Each number is 128 + 24 x the weight over its row's rms, rounded and kept within 0 to 255. Layers, rows and columns count from 0. The size above them is the row's rms in percent of the matrix's.

# layer 8 MLP down (transposed), 1536x576, rms 0.201, rows 587-621, columns 256-319
size [ 99 101  97 101 103  95 104  96 102  96  99 102  96 102 103 101 100  91  97  92 104 106 102 103 100  97 106 104 100 101 106 100  95  96  95]
[[103 135 109 154 102 118  69  86 125 143 143  95 131 159 116 163  68 153 109  89 170 101 153 114 144 156 146 134 100 158 138 124 151 141  97 142 114 123 152 142  64  92 153 150 126 145 147 102 122 134  73 106 123  56 175 122 102 154 121 110 159 130  83 112]
 [126 140 143 167 113 150 132 129 146  98 112 121 129 143 148 136 127 111 142  65 117 141 120 157  76 156 147  75 133 121 119 155 183  57 148  97 107 133  88  93 147 113 134 121 137 139 125 139 138 124 156 122 128 118 118 129 100 110 111 118 165 146 136 138]
 [117 148 139 167  88 136 140 135 103 107 118 129 125 143 127 106 119 143 155 145 109 120 124 148 133 141 132 115 132 116 126 127 182 121 105 104 125 146 156 116 124 127 117 101 114 124 142 101 107 125 175 137 135 143 104 128  92 154 156 135 143 103 143 123]
 [105  98 149 120 132 132 123 157 147 160 130 113 147 125  91 152 124 147 202 116 110 143 160  94 171  64 119  94  99 124  90 130 182 130  91 106 102 109 145 171 140 145 111 125 105 173 117 119 148 128 143 151 137 103 120 146  90 173 126 138 134 112 138 146]
 [143 167 129 131 167 140 146 156 121 112 106 111 125 114  92 127 151 100 127 106 112 129 155 104 143 138 123 195 129 116 138 113 141 102  76  85 153 109 128  84 127 127 148 138 120 157 170 109 130 117 121 140 119  94 124 131  99 161 133 142 132 157  93 138]
 [132 118 111 133 118 140 129 148 140 138 127 171  89  79 121 185 110 115 146 162  94 133 151 148 131 147 147 141 120 202 145 134 165 126 133 153 159 124  75 163 120 136 147 120 154 143 118 140 127 168 103 157 113  93 156 157 151 158 167 137 117  86 127  91]
 [107 129 114 107 153 162 114 133 110 127 157 161 143 109 137 162 114 165 107 123  97 192 144 125 136 121 167 149 123 106 169 116 124 113 145 182 115 119 114 135 139 101 113 134 120  67 106 125 115 146 117 123 100 141 133 156 116 165 180 136 153 143 102 104]
 [120 106 112 121 168  78 137 149 107 147 138 140 131 106 146 132 132 170 112 139 115 117 124 102 115 140 155 112 138 112 124 124 164 134 127 143 142 130 127 133 120 160 143 158  97 117 141 109 119 144 149 139 136  73 119 169 153 121  87 148 115 187 127 158]
 [ 99 113 124 116 177 134 155 120  88  78 130 132  99 189 133 163 136 146 135 119 133 127 150 177  93  98 156 140  85  97 115 175 146 140 157  89 149 134  97 143 148  96 144 118 111 102 144 144 145 141 162  96 144 137  99 125 153 106 141 137 116 114 124 133]
 [ 91 104 134 181 121 163 149  94 157  96 143  95 132  97 102  81  96 125 141 103 110 116  90 157 109 137 156 118 120 136  80 126 161 122 117 110  93 124  89 132 113 156 114 128 101 110 107 141 145 126 143 135 141  96 139 120 118 160 145 118  95 137 104 169]
 [130 136 117 141  86 129  93 130 172 179 170 116 159 131  99 145 129 117 106 150 152 130 186 105 140 176  90 125 110 154  87 110 115 147 111 163 135  99 125 106 154 152 132 107 100 127 149 102 134 120 151 138 115  70 150  61  99 126  97 111 130 133  80  95]
 [114 140 151 102 117 131 152  90 150 150 164 102 182 170 121 142 154 137 117 146 147 134 161 163 149 134 105 110 147 134 155 132 118 169  89 152 139 111 117 126 114 109 109 113 134  68 100 117  94 163 120 130 103 156 120  94  96 138 132 150 117 172 119 136]
 [138 104 128  96 166 120 136 159 135 126 150 149 115 160 196 156 147  96 120  79 146 147  95 110  88  94 159 135 154 120 104 150 167 130 156 109 110 139 133 106 128 146  60 146  94 123 119 138 126  96 136 131  92 120 135 161 131 121 115 110 121 182 116 123]
 [125 131 130 132 139 102 146 120  99 115 112 129 107 158 101 139 100 140  98 133 114 103 168 149 118 152 130 142  78 111 121 122 106 157 121 162 136 112  94 126 124  72 121 149 126 121  97 149 123 172 162  70 170 122 119 138 163 184 132 144 137 156 144 113]
 [147  99 120 134 138 158 154 123 151 151 110 106 147 148 137 109  90 135 131 115 120 111 111 118 161 135  64 123 160 150 167 137 133 177 114 153 112 146 116 109 117  61 128 110 143 108 124 148 128 153 152 150 134 111 103 105 102 130 154  79 159 119 150 135]
 [132 153  81 111 113 166 118 137 146 146 119 139 106  96  97 144 167 160 113 172 178 162 138 138 100 108  97  72 139 156 137 124 101 109 104 144 111 148 142 126 177 146 148 124 131 134 118 133  66 125  92 153 122 149  85 150  78 145 128 139 165 105 118 169]
 [159 104 151 142 115  65 121 128 124 129 132 127  86  99 175 140 111 120 111 102 100  98 105 138 137 118 149 106 149 108 137  85 108  99 119 133 118 126 139 108 122 144 102  62 105 110 113 100 128 135  85 194  99  97 128 150 100 122 123 120 149 147  86 109]
 [125 146 141 118 118 102 151 137 168 162 130 127  49 106 125 138 125 126 141  93 124 167 155 120 172 158  87 118 116 139 101 104 135 135 121 115 132 120 157 130 111 111 104  96 142 153 139 110 136 125 133 145 104 170 120 100 125 104 160 145 154 107 117  74]
 [150 130 120 134 128 118 141 108 134 115 145 122 165 125  85  89 115 160 125 147 108  88 154  95  85 108 102 114  87 123 112 136 151 125 144 145 144 106 130 125 101 142 140 172 116 148 130 111 144 141 128 162 142 121 123 124  93 117 113 156 156 143 111 119]
 [143 106 135 144 146  98 129 127 151 158 139 141 134 132  81 170 125  60 176 162  94 100 105 140 111 129 138  83 118 135 159 153 128 105  80 154  79 143 152 118 142 120 115 131 137 121 146  87 101 113 111 126 135 106 150 146 130 147 129 126 122 116 142 123]
 [154 154 108  90 143 124 148 148 157 168 142 132 138 156 128 126 168 102 125 142 149 114  90 125 174 133 114 160 104 128 161 153 143 142 149 125 148 105 124 123 129 115 151 101 145 113  92 126 158 164 113 117  99 175 128 137 118 112 118 105 136 158 142 151]
 [134 115 136 163 148  90 133 114  77 119 113  91 110 157 120 138 107 111 146 136 121 144 109 114 152 103 119 142 116 162 118 100  82 146 107 181 184 137 126 130 147 126 112 108  69 126 121 155 117 149 135 152 104 119 104 160 110  93 104 137 162 133 113 163]
 [164 133 104 111  92 136  70 125 119 140 102 141 117 100  94 163 121 121 101 164 102 135 111 137 155 145 127 106 155 112 137 129 113  66 123 124 151 159 152 134 102 157 141  90 118 115 160 102 157 140 143 155 169 146 124 109 144 122 169 138 186 144 167 169]
 [145 147 128 108 141 140 175 147 139 114 137 126 130 147  97 117  60 159 165 108 145 168 131 134  91 139 162 115 132 125 140 125  74 109 158 105  96 160 149 119 157 112 128 155 129  87 167 143 149 101  94 106 138 101 133 136 151 111 164 156 102 117 157 117]
 [116 112 156 117 128 104 124 143 114 127 170 153 125 132 108 139 105 131 129 118  97 115 122 119  80 136 107 169 152 159 167 128 124 109 139 146 143 123  76 129 145 126 109 114 129 112 127 106 111 138 137 108 139 143 115 123 105 123 173 138 132 115  88 147]
 [120 144 167 163 141  93 122 159 172 138 145 101 138 138 116 122 148 119 157 100 134 114 138 142  89 141 123 156 166 112 166 156 128 138 105 117 171 116 142 141 118 190  97 120 150 126 108 105 130 132  88 175 125 154 118 125 125  94 120 112 117 143 131 105]
 [127  87 152 130 149 135  96 117  86 171 192 127 133 151 103 120 158 132 133 159 123 139 148  91 132 121 146 127 162 156 155 134 133 135 161 125 163 131 159 153 121 157 154 150 143  88 130  92 131 118  65 164 104 156 122 143 146 156 113 135  84 122 145 110]
 [130 127 107 136 105 129 107 121 121 148 100 137 150 120  92  93 110 137 102 152 164 119  61 118 115 144 164 144  91 125 153 131 104 135 123 132 110 144 117 160 101 147 116 172 121  96 145 142 141  83 135 103 119 123 144 120 141 121 110 125  97 172  90  85]
 [124 158  96 114 110 104 114  59 118 175 122 141 148 138  88 152 108  99 116 137 137 133 108 136 136 154 163 148 139 112 157 126  79 120 121 125 117 127 130 126 135 108 157  90 131  94 113 122 146 109 102 137 137 107 155  89 145 161 117 118  88 129  96 118]
 [121  91 111 141 130 145 142 104 126 120 158  45 156 101 102 125 138 128 125 121 130 120  78 108 170 120 121 138 133 127 122 101 118 152 119 148 110 176 154 109 135 150 103 131 144 144 112 155 127 126 126 133 129 127 129 128  94 122 114 106 110 118 129 130]
 [111 180 130 161 127 130 104 114 103 158 117 113 140 108 110 101 113 149 117  93 129 157 126 115 160 139 102 157 130 136 122  80  98 125 126 166 154 121 162 133 100 157 103 147 155 140 113 140 101 150 152 117 148 105 137 130 121 108 118 128 129 108 118 155]
 [116 113  97 104 101 151 107 120 151 154 167  85 119 151 152 138 151 128 131 124 136 124  89  95 143 120 127 132 115 117 120 149 163 135 141 140  86 160 196  92 127 155 132 126 104 126 179 179 134 127  86 109 137 135  97 103 125 137 163 127 125 126 112 141]
 [123 132 137 122 129 126  98 144 109 141 146  93  75  87 105 140 132  85 125 189 122 127 126 133 123 118 119  75 121 113 131 116 126  95 135 103 100 133 148 134 106 117 101 100 112 170 121 136 144 126 122 126 130 127 129 148  97 143 115 145 139 147 134 108]
 [145 133 140 135 143 129 124 128 114  81 139 149 143 138 115 123 134 114 143 103 131 165 103 126 163 162 112 148 155 141 112  97 100 127 124 133 128 137 127 106 115 143 103 138 158 119 121 131  99 131 138  94  79 163 134 121 132 134  82  95 105 148 114 171]
 [164 170 157 107 112 172 120 122 112 123 138 146 133  73 128  91 110 157  95 171 126 119 130 120 117 143 116 127 161 148 131 115 134 126 141 110 120 134 120 182  91 112 147 154 182 116 115 103 114 133 164 112  86 118 143 118  90 120  89 158  91  99  97  86]]
# layer 8 MLP gate, 1536x576, rms 0.163, rows 588-622, columns 256-319
size [100  99  97  99  98 102  89  98  97  99 105  98 105 104  92 105  86 100  93 105 103  95 105 101 104 103 103 102 104 101  98  92  96  96  86]
[[120  91 139  98 128 136 156 156  99 147 154 146 166 147 149 142 128 142 127 185 111 121 135  80 142 176  85 142 124 163 156 120 114 107 134 130 137  89 142 110 115 144 105 126 152 145 139 123 135 156 126 136 127 107  98 183 130 133 123 151 115 127 101 157]
 [126 179 109 132 118 124 120 110 107 139 130 132  92 120 101 101 118  91 130 135 131 116 132  99 159 145  87 171 111  97 116 147 132 109  94 121 140 139 118 128 121 136 125 106 106 151 116 141 110 117 168 144 142 100 125 109 145 138 124 156 125 136 130  89]
 [164 126 136 137 146 113 160 125 151 152  84 126 123 141 174 128 163 112 170 127 118 149 136 112 104 100 107 119 134  82 144  93 107 137 128 170 120 116 126 137 113  99 103 133 150 113 144 164  75 111 126 164 103 134 139 119 151 102 162 144 104 151 123 110]
 [152 149 135 133 111 122 166 140 124 161 153  82 115 129 153  96  84 187 132 123  84 120 118 103 142 123 126  87 126  85 148 149 150 132 168 152  99 120 126 118 150 119 132  94 156 127 143 121 114 106 113 134 122 147 121  77 122  96 155 155 106 153 126 138]
 [135 135 143  82 167 140 105  98 150 116 134 117 142 115 132 131 114 134 143 157 128  99 150 181 101 110 119 118 141  94 162  95 131 113 152  63 107 105 129 156 100  77 142 128 125 145 105  92 119 127 122  86 149 171 140 111 140  96 130 122 101 168  85 100]
 [143 138 137 109 115 112 129 105 130 149 154 105 131 145 133 130 142 125 139 130 136 124 139 116 103  91  99 128 151 164 145  88 119 167 137 128 118 144 147 126 132 131 110 140 133 119 164 125 133 161 126  97 116 115 109 127 138 114 119 133  83 155 148 138]
 [161 112 148 165 103  96 101 143 110 117 104  93 116 176 116 107 124 120 120 145 151 104 115 120  90 137 138 104 119  96 103 103 139 162 129 125 120  83 158 110 137 138 115 163 149 158  96 134 122 129 109 151 108 154 112 157 130 117 136  93 125  96 141 123]
 [113 164 129 163 174 109 110 120  89 106 133 109 126 108 156 154 147 118 110 119 114 102 159 105 123 146 126 137 144 125 149 123 141 105 166 100 162 109 142 136 142  89 141 103 127 127 117 113 111 143 133 123 146 120 150 125  97  93 138 137 137 123 142 173]
 [121 113  99 143 141 151 125 163 108 105 131 141 125 134 160 123 129 116 126 113  71 168 114 118 152 121  94 140 118 170 112 143 166 117 150 100 153 153 150 128 129 130 154  94 106 131  97 174 101 153 113 119 112 120 141 108 135 105 114 173 118 125  93  61]
 [155 135 157 131 148 137 126  79  89 163 150 165 144 117 138 134 105 118 109 111 126 138 132 159 120 161 195 124 118 158 128 126 153 144 113 101  87 112 142 142 111 106 139 100 125 127 109 173 168 123 118 126 126 134 154 136 157 124 123 144 137 140  90 135]
 [135  83 163 145 143 108 136 146 107 107 112 164 152 115 167 140 136 122 100 125 128 124 163 154  97 173 133 116 117 135 147 118 114 101  96 166 137 136 133 144 128 103 109 169 134 149 145 129 130 116 121 146 150 137 137 107 102 126  74 134 138  98 110 110]
 [129 114 104 108  83 172 135 147  99 149 128 132 104 166  95 103 134 163 112 143 161 146 141 123 128 163 111 153 141 105 148 180 143 144 114 137 159 105 126 116 130 124  92 124 178 124 140 102 207 103 159 104 117 108 138 121 132 132 152 149  87  85 129  84]
 [108 110 149 143 132 126 103 135 134 110 121 184 151 128 117 156 153 129 203  67 146 145 130 117  87 127 127 138 123 134 112 105 106  69 163  96  90 107 155 135 114 137 134 136 152 128 139 115 117 141 112 143  94 147 106 159 139  82 113 163 100 160 105 138]
 [154 170 119 146 100 105 134 130 166 129 139 117  94 114 105 133 112  73 191 117 155 126 169  89 122 144 111 101 119  93 116 115 116 129 167 122 113 106 124  87 137 119 127 137 132 130 158 139  95 117 128 130 124 125 115 114 137 150 140 124 139 158  95 130]
 [133 101 123 106 141 134 125 155 119 151 140 115 123 123 108 150 136 145 133 134  97 118 142 143 117 132 139 132 137 119 138 143 126 150 153 157 138  98 119  71  85 124 117 114 123 113 126 162  91 124 160  68 113 131 115  72 136 119 157 120  62 137 131 144]
 [ 94 162  92 141 124 115 120 150 123 164 141 104 132 137  91 134 140 134 104 104 117 129 109 133 167 162 101  85 132 114 127  44 107  87 111 120  84 132 134 133 120  65 166 147 134 163 143 201 108 160 138 145 134 177 111  88 129 124 127 154 123 106 101 178]
 [101 151 122 128 140 134 129 108 116 164 140 109 152 162  83  96 142 127 133 131 116 172 127 125  89 136 136 147 139 108 105 128 143 164 127 123 136 117 146 153 177 151 102 168  88  85 116 145 152 147 127 119 123 168 110 167 160 146 116 144 138 143  95 142]
 [129 128 142 102 142 136 154 132 145 132 132 153 151 186 135 117 160 121 131 148 137 140 134 169 105 112 112 111 109 122 128 145 105 132 132 114 120 179 124 136 142 111 144  68 132  76 125 161 103 101 109 100 163 154 133 170 119  93 114 181 142 157 119 108]
 [137 151 133 158  87  97 117 159 114  92 123 135 106  94  72 144 120 110 147 132 160 115 100  91 137 146 147 118 119 116 141 109 161 124 182 149  79 136 119 108 105 126 119 133 134 151 224  98 141 175 186 111 149 131 117 109 127 102 108 101 157 151 104 105]
 [139 122 121 152 166 146 156 154 113 162 138 157 158 162 137 124 154  95 118 117 171  79 103 124 152 132 140 167 130 142 114 134 134 121 151 102 147 136 137 124 149 145 146 159 131 115  82 105 156 148 108 120 157 140 105 162 104  95 110 133 113 140 146  93]
 [151  93 121 122 100 110 147 117 138 151 132 159 116 152 169  95 129  99 125  38 105 129 129  90 163 140 127 129 127 130 173 179 105 127 150  91 113  84  74 120 125 123 133 131 128 109 141 161 132 154 129 160 142 122 113  96 126 160  92 120 100 116 111 107]
 [175 141 138 162 121 148 157 126 151 132 110 136 146 143 119 127  70 140 144  93 122 106 120  73 154 146 132 129 156 124 112 116 132 143  98 114 123 148 117  89 141 123 122 110 143 147  87 156 110 115 134 114 114 112 139 134 151 119 119 121 130 112 154 123]
 [172  91  81 106 157 153 169 115 142 142 148 127  95 112 148 148 140 161 141 116 137 122 120 119 147 175 121  57 114 121 147 106 142 153 127 110 138 137 147 128 139 136 131 122 150 167  88 132 116 132 153 107 114 105 122 118 102 147 101 116 107 132 147 172]
 [139 136 141 131  92 192 122 136 129 132 127 133  91 136 147 138 145  74  86 140  79 130 109  89 138 162  98 136 100 111 143 172 139  86 107 142 104 197 113 123 147 143 141  89 133  91 110 111 119 117 118 146 132 157 100 151 114 134 139 128 129 154 101 149]
 [109 144  94 115 129 174 137 138 133 138 130 152 105 118 165 100  69  97  66 145 107 119  88 140 170 122  91 181 122 103 156 123 145 148 131 123  99 137 142  86  92 120 130 138 164 113 104 163  98  99 102 105 102 160  76 164 105 140 128 143  63  88 141 130]
 [181  98 124 140 116 158 140 170 106 133 160 131  93 108 146 128 148 105 150 130 152  66 137 141 150 142 217 139 129 111 142 152 192 127 146 126 133 134 110 130 112  78  86 128 145 136 135 126 100 152  98 117 115 135 151 130 126 141 104 108 168 133  90 111]
 [136 131  91 131 107 173 139 132 103 163 100 170 133 154 129 122 116 136 130  95 149 157 102 118 172  97 158 122 114  94 120 133 126 109 112 139 132 140 110 138 142 161 109 153 124 119 117 134 106 137 100 151 131  89 117 120 125 123 159 132 139 116 125 109]
 [146 169  99 136 122 164 117  67 172 157 170 114 126 118  84 122 143 134 115 157 110 142  99 147  95 144 107 114 159  86 165 128 110 115 130 142 135 176 166 119 131 128 119  96 126  90 100  75 118 100 133 148 139 163  98 162 151  94 154 158 138 157 118 158]
 [134 123 144 162 116 132 154 143 153 144 117 158  39 130 160 107 117  92 169 102 128 141 125 113 131 113 158 105 104 157  95 117 118 122 131 109 170 135 122 133 146 144 189 131 130 109 124 141  79 158 146  95  87 133 134 153 153 121 128 104 133 133 128  86]
 [158 150 132 149 114 133  96 133 123 131  76 142  97 133 186 102 134 139  93 118 145 122 142 125 135  89 123 132 150 148 121 169 121 105 153 127 127 149 127 130 154 124 148  98 114 133 114 122 110 154 111 111 142 111  87 181 122 145  88 122 138 136 122 151]
 [164  92 148 121 139 111 141 174 119 184  64 126 128 167  48  92 106 144 115 114 156 170 143 122 101 176  90 108 179  94 180 140  81 122 125 106 147 100 144 123  80 149 130 120 119 168 173  97 127 143 142 147 196  92 139 146 121 125 118 132 127 108 135 112]
 [112 109 153 116 134 152 142 135 132 122  93 151 111 117 125 158 151 188 127 143 145 118 137  97  87 113 125 132 123  79 114 113  82 133  99  91 119 119 105 123 151 161 134 100 134 134 116 114 149 114 120 124 108 131 150 127 135 129 121 122 148 109 163  65]
 [137  92 116 149 112 137 128 110 106 170  84 131 145  97 133 115 172 109 127 126 150 163 118  83 137 187 113  99 166  97 137 133  87 108 139 122 108 128 106 106  99 143  88 124 148 131 167 144 127 144 142 154 153  67 142 107 141 136 118 121 155 118 100 115]
 [161 108 116 132  80 135 119 148 101 158 104 156 137 108 134 162 141 144 131 119 165 139 123  94 107 183 138  88  92 112 128 142 156 135 124  89  76 126 157 120  92 178  84 122 128 133 111 112 114 104 145  99 140 138 114 140 137 118 142  99 179 108 141 127]
 [155 135 111 125  92 132 146 101 166 111 130 151  79 132  92 140 119 108 137 150 153 164 106 159  95 128  94 171 151 145 122 156 112 119 142 137  99 163 128 131 140 107 105 121 132 153 113 140 169 132 113 147 145 114 100 173 130 152 152  84 130 118 133 147]]
# layer 8 MLP up, 1536x576, rms 0.175, rows 588-622, columns 256-319
size [ 98  95 100 102 100  98  90 101  95  99 105  96  94 100  96 101  92  97  95  96 105 100 105  97 101 111 107  99  99 104  96 103  98  98  85]
[[132 125  89 139 105 134 127 172 155 123  93  95 139  87 118  89 146 107 119 169 106 151 110 143  98 128 152 106 111  91 150 139 169 118 109 124 155 118  89 149  80 109 108 137 151 118 122 114 105  89 152 142 122 168 155 133 132 141 151 101 129 168 109 145]
 [122 139 155 122 146 130 116 147 144 123 154 122 112 171 128 117  85 114 116 166 104  88 159 156 139 139 148 151 121 130 109 121 154 140 144 115  83  99  96 118 168 114 109  84  88 101 121 100  77 101 102 134 124 100 127 145 139 106 150 109 120 115  99  94]
 [158 161 136  86 112 160 135 179 113 115 163  91 127 141 162 112 146 156 116 157 121 162 142 107 108 125 136 116 128 143 142 131 121 149 138 121 167 126 151 145 170 117 105 103 144 126 104  96 146 182 146  80 103 129 137 127 111 128 100 103 118 138 126 142]
 [151  85 160 116 132 132 117 123 169  77 108 116 152 125  89  93 153  96 141 110 131 137 137 128 164 112 162 131 160 138 125  91 104 118 148 104  92 119 124 185 133 127 144  60 159  79 118 143 125 104 130 126  97 123 149 106 166 112 116 129 102 123 152 127]
 [117 121 115 127 122 147 150 108 110 124 132 138 141 135 131 144 157 104 123 154 165 157 149 126 145 102 120 142 101 134 146 119 111 124  97 138 126 121  95 111 163  67 137 123 152  88 147 134 104 188  91 102 173  71 145 104 162 156 171 142 147 120 130 105]
 [145 115 144 128 125  92 128 166 137 130 119 113 112 107 170  93  87 126 127 134  93 169  91 156 106 118 135 118 137 113 123 123 139  77 139 106 191  89  98  91 106 139 154 139 118 161  82 172 128 137 124 178 135 141 145 134 106 123 112 101 112  88 101 157]
 [153 137 123 102 128 103 138 135 117 120 115 148 135 156 155 103 138 127  98 157 124 110 202 102  80 130 173 125 141 131 107 121 137 146 119 149 114 117 127 120 142 141 103 171 125 121 154 141 159 149  73 127 148 136 104 157  78 130 124 146 130 118 119 141]
 [131 123 126 157 132  99 139 155 138 106 160 106 121 118  79 118  95 106 111 119 150 117 145 113 149 137 150 162  99 108 124 106 154  76 133 162 120 116 118  91 141 120 147 164 100 132 125 161 101 101 109 153  99  98 155 110 102 176 104 173 102 148 156  95]
 [166 162 112 122 102 139 157 107 133 101 127 116 118 112 159  96  78 133  91 104 133 154 129 135 162 129 131  83 136 140  75 131 108 121 138 126 132 116  95 138 133 151 121 103 132 157 144 158 105 123 148 111  77 117 145 118 104 112 139 132 154 129 133  93]
 [127 155 134 112  86 169 106 101 100 181 163  91 103 105 158 109 137 116  88 122  96 147 145 128 126 143 151  97 116 110 126 132 129 124 128 111 137 138 139  82 114 137 161  83 123 118 163  89 153 129 143 103 127  84 127 154 110  91 106  77 169 122  80  94]
 [ 95 139 117 116 147 140 152 125 123 123 102 141 135 180  80 170 176  67 181 134 127 128 146 133 145 114 144 138 139 116  87 123 132 168 178 130 128 140 135 129 135 128 116 106 129 139 149 148 130 133 117 125 117 159 157 122 126 162 123 105 102 157 126 145]
 [122 111 146 159  79  74 162 144 125 189 135 142 131 124 120 159 137  77 146 153 133 131  77 118 157 120 141 127 112 146 104  74 116 180 162 144 102 170 135 145 166 155  80  76 119  79 109 185 152 136 111 163 115 176 132 133  89 173 158 156 125 118 135 147]
 [163 148 146 106 138 166  72 165 114  71 123 173  83 131  99 118 162 148 156 137 159  68 117 138 100  84 146 129  81 145 129  94 121 121 131 148 147 160 112 175 169  94  94 127 102 124 124 119 152 105 167  74 138 140 107 118  88 127 180 157 129 160 145  90]
 [ 91  91 158 109 103  73 119  96 139 114 159 142 139 155 129 135 129 137 134 130 100 105  51 117 113 131 108 116 125 131 110 172 109 105 119 145 146 101 129 128 139 125 147 105 116 111 124 105 153 110 156 138 138 131 150 101  89 101 141 171 140 103 138 124]
 [133 127 124 149 105  91 134  99 127 130 148 119  87 147 185 114 127 103 136 123 125 140 174 139 162  88 123 143  72 104  98 178 134  94 134 117 130  90 143 106  99 135 141 111 105 127 115 121 133  94 116 122 159 123 161 105  99 134  97 170 119 104 153 115]
 [153 118 116 112 133  98 154 114 121 138 147 151  74  82 130 145 112 101 128 145 126 140 112 122  94  86 162 136 159 130 141 111 102  81 116 140 163 164 142 115 129  93 125 118 146 184 129 129 123 112 138 180 163 115 109 122 148 113 101  63 140 129 148 137]
 [103  92 135 152 161 135 155 157 146 163 105 103 105 137 148 110 152 108 117 139 168 127 127 101 151 107 139 177 134 155 121 126 143 180 141 123 101 114  85 166 129 148 121 141 103 125 141 106 143  91 143 152 124 129 126 114 130 149 127 105 147 138 143 152]
 [140 127 126 107  86 192 129 136  72 179 136 168 117  98 109 104 110 141 175 114 125 207 129 133  87 113 140 130 102 129 107  93 126 174 147 136 160 152 110 105 139 127 125  93 131 110 131 121 146 159 118 115 143 119 140 124  75 141 125  90 115 132 121 129]
 [ 95 144 113 135 109 138 116 132 112 115 177 153 134 125  99 126 108 161 108 125 128 165 157 105 116 141  52 146 156  89 157 108 170 188 127 153 115 148 109 125 145 137 122 140 152 138 101 153 141 139 156 101 131 162 100 145 103 129 117 101 134 111 113 110]
 [105 142 124 157 158 172 165 124 111 162 126 165 151 116 139 137 125 115 136 156 177  94 110 131 149 123 139 106 168 126 107 111 124 107 135 174 150 124 170 110 141 112 105 142 115 153 151 127 160 143 120 152 136 124 132 126  85 128  78 154 122 115 125  92]
 [147 145 132 128  99 149 145 101 138 132 135  85 134 158 111 128 124 116  93  84 120 107 115 169 110 120 140  84 111 103 117 138 138 143 169 135 141 156 156 108 151 102 106 128 115 131 135 119 145 140  74 159 121 113 178 113 166 108 103 158  62 150 148 168]
 [172 164  67 124  80 149 110 101 114 165 149 108 146 129  66 172 144 201  71 153 139 153 131 121  93  86  99 147 151 120 160 118 146 139 119 125 165 143 111 148 149 125 168 127 122 118  96 132 162 111 132 116 101 131 132 136 159 134 110 146 128 157 160 171]
 [111  85 113 107 142 143 209 157 167 139 145 157 101 125 137  89  98 127 136 135 130 166 128 108  82 139 154 136  96 152  97 121 106 128  80 156  83 139 138 136 146 128 105 130 111  82 128 194 204 145 121 148 138  92 155 115 107 129 133 141  59 103 119 125]
 [166 130 136 156 176 114 141  95 123 142 155  96 120 127 145 148  91 120 105  78 106 157  90  99 117 155 148 103 109 122 129 125 110 114 109 115  75 121 102  79 132 142 149 138 151 104  91 129 105 161  87 124 134 103 146 106 106 145 112 125 184 137 125 132]
 [130 132 117 151 119 115 134 138  99 124  86 150 161 124 126 109 133  89 137 119  91  92 172 124 100 137 140 142 158 127 141 109 109 104  80 100 156 118 148  97 110 131 143 109 159  80 120  99  83  76 107  92 112 100 129 124 110  75 120  93  75 147 135 165]
 [104 114 148 133 117  89 103 150 136 127 143 102 139 146 128 131 105 119 128 116 151 123 128 122 154 128 141 147 152 118 153 141 109 124 142  76 151 148 163 135 105 133 166 163 123 130 105 173 118 128  97  95 105 142  89 106 109 130 139 125 122  64 168 157]
 [171 152 167 108 168 172  69 130 132 141 108 136 116 105 107 156 119 164 161 130 108 126 143 148 143 148 123 101 114 114 153 145 121 118 162 122 133 111 111 129  75  58 116 132 134  81 126 122 138 136 141 111 186 135 114  92 131 137 163 106 169 148 120 100]
 [ 78 166 128 134 104 124 135 160 129  89 141 111 145 110 121 121 111 144 172 128 125 103  82 143  83  80 150 109 128  83 165 130 124 125 110 141 116 129 115 138 130 101 148 144 130 136 121 104 171 101 119 165  95 115 100 135 137 141 106 141 120 120  85 155]
 [141 125 116 134 142 163 118 116 122 158 172 115 140 159 149 140  97 152 132 111 143 125 134 126 145 134 136 134 138 129 112 130 102 131 155 155 124 133 122 100  99  94 120 149 166 169 136 149 150  89 152 123 144 120 157  88 167 176 169 118 104 140 109 148]
 [104 130 159  80 153 145 109 119  93 130 136 122  72  96 133 106 118 109 142 127 146  99 116 104 139 110 105 138 132  84 144 126 161 140 146 114 108 135 107  94 124 160 157 113 144 140 134 138 125 120 157 138 123 159 126  83 173 110 137 163 147 121 111  98]
 [109 129 160 129 140 145 149 115 128  99 120 112 123 121 133 160 150 128 124 120 147 152 141 170 132 115 147 128 144 113 146 103 118 156 164 120 129 149 156 113 137 122 186  93 115 136 111 137  96 120 115 137 152 129 123 122 122  93 171 120 133 128 118  77]
 [143 134 112 114 140 134 148 144 122 121 130 105  90 149 119 100 127 146  72 111  87 137  93 150 116 170 128 125 134 131 112 115 136 172 173  97 166 154 122  95 121 105 117 151 159 112 141 146 138 132 123 105 151 100 138 121 132 121 153 118 135 127  75 100]
 [100 124  95 105 152 137 118 108 171 126  84 137 152 132 133 128 133  90 139 129 117 169 128 159 126 137 141 137 130 134 123  92 117  85  86 145 165 135 113  93 121 112  93 117 110 100 107 170 128 182  80 112 134 135  95 118 129 105 115 116 139 135 137 175]
 [121 126 148 141 130  98 125 118 149 170  91 142 103 116 173 118 102 149 123 150 159 135 128  87 111 183 141 118 150 151 111 161 175  96 144 142 137 145 118 104 122 121  83 158 136 136  93 107 116 107 115 125 156 134  90 118 179 137 124 124 150 120 136 155]
 [159 134 141 123 144 148  95 163  77 107 184 111 154 110 142 140  86 138 139 117 131 105  80 127 132 176 116  99  81 131  99 160 108 134 123 134  94 151 119  99 120  95 147  80 137 175 132 138 132 157 114 101 134 151 135  84 158 156 144 172  79 140  90 116]]